Weights of a small transformer language model.
Size: 9 layers, 4 heads of 64 (1 for keys and values), MLP 896 GELU, 6.74M parameters.
Architecture: no biases in attention or MLP, tied embeddings.
Each number is 128 + 32 x the weight over its row's rms, rounded and kept within 0 to 255. Layers, rows and columns count from 0. Numbers have three digits each. The size before them is the row's rms in percent of the matrix's.

# layer 5 MLP down (transposed), 896x224, rms 0.103, rows 96-124, columns 0-111
102:123142122096133136180138099142112127113117088105175117105086133130183139109162127103156105136128184126090172135150166111150111113155173115113176136063146087145088122155083123099111177105171085181167124153151161164159143148088185187169140179127103143137122127131147125110138172143107137186129139117065104089114082124122103154102090162154
112:118058118097112125107152108117155122159139149150086136042148085128167149147155138115081106139095186150136151112139072146152136125101166147154138195163121102086146084109120068138059102152112131096117097169149169121139122118118159122116103140064162167117151151146142064131154105109171152159070147057135111098075126102146110080158097150153
098:121095130142114099159194132083100196114138093100134063166174121181114119145088115131081159140192143120117119157185129093202117070065093111120104154171120120195109158163088107178156144079095117142146115082179113198137126141111129189090093133095070075169144127088153152164088084113172166131093148108124183141059120106158173119100116105074
097:157149070075088161112147107098147116114147086115077161208158075105079136142115123105161143166116109145175125144169147129081052128168167079155137158120120110106081170156073101106173104109109109156154083127124091129129048116131168124137135158110097131128143205185179125142149104130167042123104069122144110067102121168091154063146165132076
103:119143162091137083153114148089158168135169141171138084137169194174132135162131076138154096159104105142084136097147095112105242161131167083140131114172083133135152159071168125124136092104145114089123106151119149108139156134111090141131158084137111148132122151116101132103107167179176133155127094152116155110141121143152127125146134108132
097:146138087167147167128182094162157111068156097120157130160143170141153166164110100103148137158147118138108137115155130066107139099166153159145080111137107082142076143121119179085130126098179124146121167119103151164172129159115161103124110056194099195191110134139128145150148087112169090111121083100100184145133132144131147120147144154161
109:137122089107061158152111112111126114093102148128088122108110099164146126131089143124161089155157128147099138127184147174154086189164172144060149134143109103174125149132113140213155109087064116117139096119087089125096121118130128098099179120230099156145192122143105161069089106147099132091081101116103199137107127114137127149183090123175
093:150140132156126124153125161114155087084159143126108089157151145143105141131122113100081182074131129102129122154169102156153115114091146132163199048199132127120116072127132169144059157184135134145131144135149134112137192179138145166147130144144182104112120119143120158125164104084146136199061195060109101063115072134093130140180112101085
100:157110199191124139126130125106106095139122185088169119137135175124143156136125082123123133155135150112167106170095198164189108068157045168125106154162142138156136133097086133112163151054105164156074076127105102150102142171094176149110082063132069086079154057125117155079075091099124159155110145102132088166071140131155141078163077081161
105:073083136116149083141132151067091126084145169090144132179105165115121131115143139087145125139102105133135119160165153107149086107183094142121059103168171097125129145120104111118141158121111130106116113161119125073155160141123141120156079159155079141107116161186062116123120114133108139153142138116101113109091146100138207197154126137122
104:137136129114126175138094138154133146150074092129110084070116130083186161098174139107055145134157207106145152155083089101139148150128180177206106139204095141087151129137207101120078188082123087125121143150114137067142141101150146170143063157166116154126144117162089105111139133086096152152110099157159084092171113138130160119070117106095
096:128117141164088132140131080126138131164096093155118103098102110108133124115118170158141181145148097103083154126255161092192145171164086144148093124097129155149168125123149109139130132070155111125057155120139066136131132172119109130108091093138168135098136125039122157104116140123225133161133146155117176040148143064103079185150087121209
103:125099105135117112117095062144141131087113144171130113127129149115213126132124097136109110149108085136139198084106149162169138126171152104129091101165124106037081134132170150137162114159179124131152138169159097157116130149127095063078144100141135060098128116097104109116192114155164114133116098103144119139165132168162156103168138116143
089:165101098046124101078146129129112146137135189143145149086201108105122174108102090141083109094138133139202153127151168119110191155103109126158083118184101098157112158159123119151160166099142129128107139194104148144100106103045115170119166152128134110125127121132133118110082087140124142160099113098137125188182148080064146138112046121143
097:189156153156188118141106104085208127090131120114119078145148133153105127145125131151157159139121080095230115066098162161142117138108094152080132113152108101143188102072085165076091140153126113157130133151083201128128135134171158104146126087154098108130105082109137084095080138126076168098147123149121089107100128039151088124121159068143
098:165131180128124199183089154147089130174136150104139106160118059140144102095085189089145147122179164114104102168107084181177082157158116168120157156135129193082136119117088093126130150054139110116125126109105162120150121154133074237128143082163162089145066159125193131109101177124111164143117085171121169069181124134136118155107121118084
100:152098108158138122066122142140159132138075143138128172139095114148137171148114154111086071148149138187078189120121086115079151095122102109048171138147124146132143131109134137109172114149098053149103158140145133069120080121147109093148122115169142067111187115144164073104110114107048131161116093083158131139137113133131151134147107149152
100:126134121123138081141127097123079088177118069081170132147120158130101139152153143076139117127105143113147108160139152141138131118118101134107148119101152077101141117111145164099069136137127126097120145099110166124151177135077214133153176159143122123080104153149149131112076083139147137068203132119186167128171133129125141120189101104120
101:109116133113134066150147117129111131138157092154149064148149148181102152203093101144141119135137134111096119111142127129131121139136132123091175131099125129125112144131138096102126134094145141152156109151182131094159092125103156052185145062212108125097100179059061124087151129142098125133068100124131085163178132169099066101080101171137
098:112019127098121121102093189129114112152142131124118127133084118101068076137093141103147144108147150197151167079132141119112194088156151130056134096085069112152150138129104197081141070193162132113075173093143194152156127154144108117144131142069148140207124150125144024150153118097135131090172126108094106148221122104147159112137151123140
100:133156062119127110121130078117133143108091157206158117176154133246122076161159154117135128145103156039179168158140118077125106130097075130105170106161158097113137156125110086103151121118140128116106113116156148135134202070111107115122113154100167142080201117139133117176210162159098100182146164101152127107113147192129150108170141129135
088:139138076109118117108085115161117138153118120111169137114110134130116115223152153115145113144124141078158141173053110135121078137132142118138100165107109162130028123131089150086104132167069069154035144191177157081143157098187131107156144184097198131098101100145149098133084120106111102069113129098120145119110168155127152137132150183071
101:087175198140093113106120116141111157114176109170124132133076106172130164127123096113123155163053116040142174086109131113089117119143123137140117116125132105133120093170161156101126119106141120125142172139153096153047159149094119109068077149079120100167057168146162078126179079156068138100135131052150151155109174143065150138156129093082
110:118112139097115134141140108193107143109164136135151093149105097203126132101133076147100157162121134175172137125114198124133181087092139166113105083119200122165112104200138081087170099167149126095135108175145102123168183152148115038163087104091101171115164112163128116178118131145065084113135149124108203117118135137112120071160157137095
100:153096093174102138137154178075149132170132129052144125130122086121130056163145137168119118149109112185067117136130100130126110176149100170120152140128110137184137131151171138128147092119085039124114078172133150146094108164095075178156095136133129107097124120060200162132055122105127178120141120138162127099125121117189094132091100147164
092:126147141117121177135076140118085119081111167110153170218106149166134145112098167128127143123146142156089091159114163070106120159082147182179113106171101079086083118183107157143114153148129159121074131120116203149155104139149142136052124128115072124158144149123097135171136138151091121154085172156157105128119165127146213110138077158133
132:099158037101129084140080169071116151140109137101170150142104093106119130079144151104123134164128158096127195137136143127091135104109095123083116107153113122102143106163140100068196147150098119108177144168169155183127078144130100059127216131122161137161140131113191108151132046106079161127097123130136192146157124100241177128156156149084
104:100082144122059120121136113130172099163129165138104143149072143097185098109154229162093205122169173127149086135116113107137111156112087040170098132097118127079138197127093139147092118114178109105104144135113142165162185147167098115183125185163137094149141109073103088137101081085097139132131152100116120105093208164165160105140101115091
108:133058126117100112079116110118077166132165141088016199109130121154103109117142078188104113147111096169181130178046115173122110127094114146089112147180128125117125080159148115117083059110134056148116160141120097120092123126192108093063139126166099124122154090153165130125191116166070146137164074128085127133192169100101116124163134137082
# layer 5 MLP up, 896x224, rms 0.106, rows 97-125, columns 0-111
102:161234091095128164147185153156092111197135112091111148085178154078111210110101116111118151096152136095135106118111091133187117113135135094185153115138100185147149148101158137143110134114118101112178177148137134098159155110176132064124124117100168128131112155126129095114135093131146113037141156072131157073138122126062108160085106133119
100:109155082163135136185082102146110133126093102192146127132129149115125127093187097156074070149156120107139135101119079100060035076158151172121108100103120158138114119135133143163108089106168167137142098184127129084160156097095100170222124111122117134118138131107103112035126140141129134174122114139107081171144094135139082137066109121101
100:125102153082105120130097119161176170099123096178102145131092143162204125169114146162157123141158126117159153114118110092155139136148095138084160070114118156160098119090171138115136111186099190068133114091066104078110211166132065118144179089183104082109109100143081137116117163138091137122123108130162143140114189094121162156102073127104
104:156106076126160092133168170120096087101148168093161175141102117146106118160111127106174133122089138186112129138163079124137136120172138122136150140125146109143102085170154081121152101133120130130099160161099116109139133089206158158130141133115092125207140181123108116206132091177128149174131123123151127067053157037106074152117116106129
088:159092171063104121119120104101129140137124206123134169109154082123107150131112096155116087166109112186166147169127086152132130121132082122154180141149172120155165108141158066091122113170073105122094113185123108084116131080134102119092143159059077087134151140086186112148071120144161091160151133128169116047151142155098095154191181098073
102:097218122085081123118112132131128139137066156111136101085106111143119125171113098107077134099089120151171154171109164144066108174140124098113187079112187175169116123116128124098153170110133169131133119125112145167140109095156086116099169135143187153175124101127163157107121137153101101164098091065108068118205147057140144181113132146167
102:088094151082083146112148119101096126089117106116076085118088164122097142186174142169159085179143161163108176159108114134120178129185154113106070081130069114096094161093052140071148112161093168100130052128097078149141096105141144205096140119126134142077128150123162164146119065119099136133148133121156106154194152092155173134161091147172
102:141142063109112080134126072136163103134131072149107070131146137154152097175134094120119159159126168133086143113116103165076109155114135120187195153131160142119138063122058127109114126152130119098121134133138130116133143175162134042145067169155083138161090078101120087113139182186120142154182081101147073147144190163219120123152157114144
099:176130163117088123162119119127124125108111171111120122088063123102119076117137135156074157076070092076174079148082167153148154122153136155086168136153149068105115156123133086059164163089144137140193095136170145137118220042135109150092126153124195144130119185065159084136110097128128173139144095118112097120193143132101167084141084175091
105:138166056085162099131107118144099161153121118175115127095137169109087110132100191101103158118108071116127114124107103108120120150115127136162080102161072114178148128148168203158112117116103158070118078169125116109169147093150086150154162117107124079197111127134109116151129143164190123112110118177074111158106164100125059179133152185149
100:123160116086189060149146163144180118125122129138159149169182128138118166093140101106095115141154163093163140082102110135080129105129104126160113087124142167081085125139092140110073133201129122110163095135098111135132038119129151172108207179139094064126069172112143104088139135121118161158094166108107114226110168152176138078114195080040
114:145118089044086082112169175106065127112176124140123181101132101102114126100156066115104106189081199169085117088118163144154162101102088137103079148166111126094117124133204147077105074166119111184136144078184155100119151152175115128102099127152138159114130147105139131137112108103132135137150121100136080210165109170102131103114123182127
094:090147139133090178118120106168112086114114122118140131143146122126197090130061105133154093138078106074043183107101152128135081165084139122131107123102070179180055130107173206086121148098095136143095125127141145116142169190113107129157083168147101160118182072071135116133097113160120152145095156144085118152140109139125124095180163088103
102:096108041084100159153115143120108154144139131129139142103126121154159105179183165100101101208138125142078201150094101115120165072138185113083131149097111145156075095174049090121181119081139182126125117120141145166157192103112142169142154104136089074092139087104091146130087155114108095168160172117136144160069081163134082146091118117156
096:097188183136131147076166128151093102105099102158131128152089125205115120150164101120127165119138154160103187171082122127173158096146129133062136217193157144129099092088142156174165124122105183147134127114156170096104184092073093173071123080082147148193134137147107131127107116130138144116142138156136097175196086156131137147140110140131
092:107135117181115216098128136144136129106171130109143132089190096144097047116064150134074114147195088156141107121152143112148175168199118049091098101114067129131119129148120099178177172071166152176082130106112124162167164070104168160082122111133147131105079135110111107130120099141168147119099130122097129111167134156094125091083191113111
094:128154130116098171164101153121148143116159124141107175124134114114113132038103146107173150157136130175022110088119107158151079148132124150137150126100139157131067104143102072159090109079120126152109139069147093161099138116112144194099145116149127156134184171108076112190139117100112146207128135163067133111130129132108100073119126107078
099:140090176102117128144147126098162103141090120175111159129112099095124117151152130153085176115147114084080107082158117103126141166089109100102089114156154184137218132130122128222125156127118131117087101147143110166059167103170076130125110178089119117120118128108146088148093116168141095119108094104178093144142107085120125127195118151148
103:107113155092136083102202137120135035151073167198120160107178099134151075076087126092123179150148124196137147137116126110123143134108115094165157088113112113145129140113129076105057112102134110175158126183172155120080130106214149154114099096168084136175132131100108124104138141165082060134069172139210123135113150150126102136127130118216
098:143070131152080137068127132073085149148131106168155141060130091144185145118160132132168129122144130150071121197200065104128125170132144174205161164122118127151101131128148098079119112137118188113119095131045088132112091120176122131101058107132186068106117124109120124152109136111115078183113132153133095160156134106139093098098148127116
089:146119136100081146157153156139126103104141162130098082117171112068096107066038129130120146141102143098143124146197118128134115146078104085148207086077138079162136189129112125146080164117137083148190100107154124178163113189149115157126133109124111152144102150114092107085155130109120148166152105153092107118156134091108109109092153083112
097:105070147082123126172136118177089180127098179099179123142170100111149125133160155145165167129210131172107099130182168124186102082135168136121106169077150173138085136146108117106133128136133157086130104167166056137191128080158159104087176071117158070052205116145168111124126177077136112138128093178194134143138129126081140105155146135117
102:081107116116145101129117112090096093173191072105110106117124117117168112096136095094057174179147090103098128102102113128128200150081152038116104160130093129101129140166131096108167195173104118157151124176164140072130115112110150099167088093142101045155133092147173059112112147172112174113092154113106171115145131116128129090111184134118
110:087127160150152116108075227188147095089097143125084126148146092116173113115168135112083139120114100137153126106109146131069187167102116163167140113154098080116127090118062192150125129144151108174162110158150165153116051142138107089080127053115161122123073105143142095114113085148165156145127078180165144140178133132128165120156143121130
103:079160148098146172085127075105171117166077100102093145150134113078110139132092137153103113135174096104185136131139139112215175142118133134135104118146121088106105071132132080074118141183106149137087078152122093064116103179081163102120153122123127112152099099112126099089128136092205207182079097134072132182159170135147105074121168132141
119:126124085049159128173139129098139137133091094169118176118132118109121135086135157120135113137098101160094126135095096107101092107089109066154180151169183153097099079134162141100115137133115097100177149125162142081152070126136178147144171073163124100130155107137137200137144097100162119118113116130113126160092186090209078140106159155108
100:139112176116138123118113129147111066112117143163161106109101107103117200148150144104123168092147115121138149133106078120124135159128101133171180139114206084131129133119119074114114133115147159079154179188148151156181104122122123126132133084154191106096135067099090178152144058134122121133152117187079084162121179112051103150174148094159
102:130118099144119131133138134135096132129130123207120095110116149169151122148150182132132099163112107140166118147133173161170165178120157124128116142145073139148119101136127157155150108125166164161202128234101157152155096130104133138127131186168134080190136150177099148164175129127153143159130170118157082168160147120121125123115167107112
087:130136128092104173134156126140077064143115243122176114123095118170134106155141086131145094116179086136189118149066177142096087119161101137099161099187121079129094140122147059111130150166165136167133150120149094068125147096089155151128128149092181144155154075161133162135176150108179100168098177122075099116113077149059090118160122100122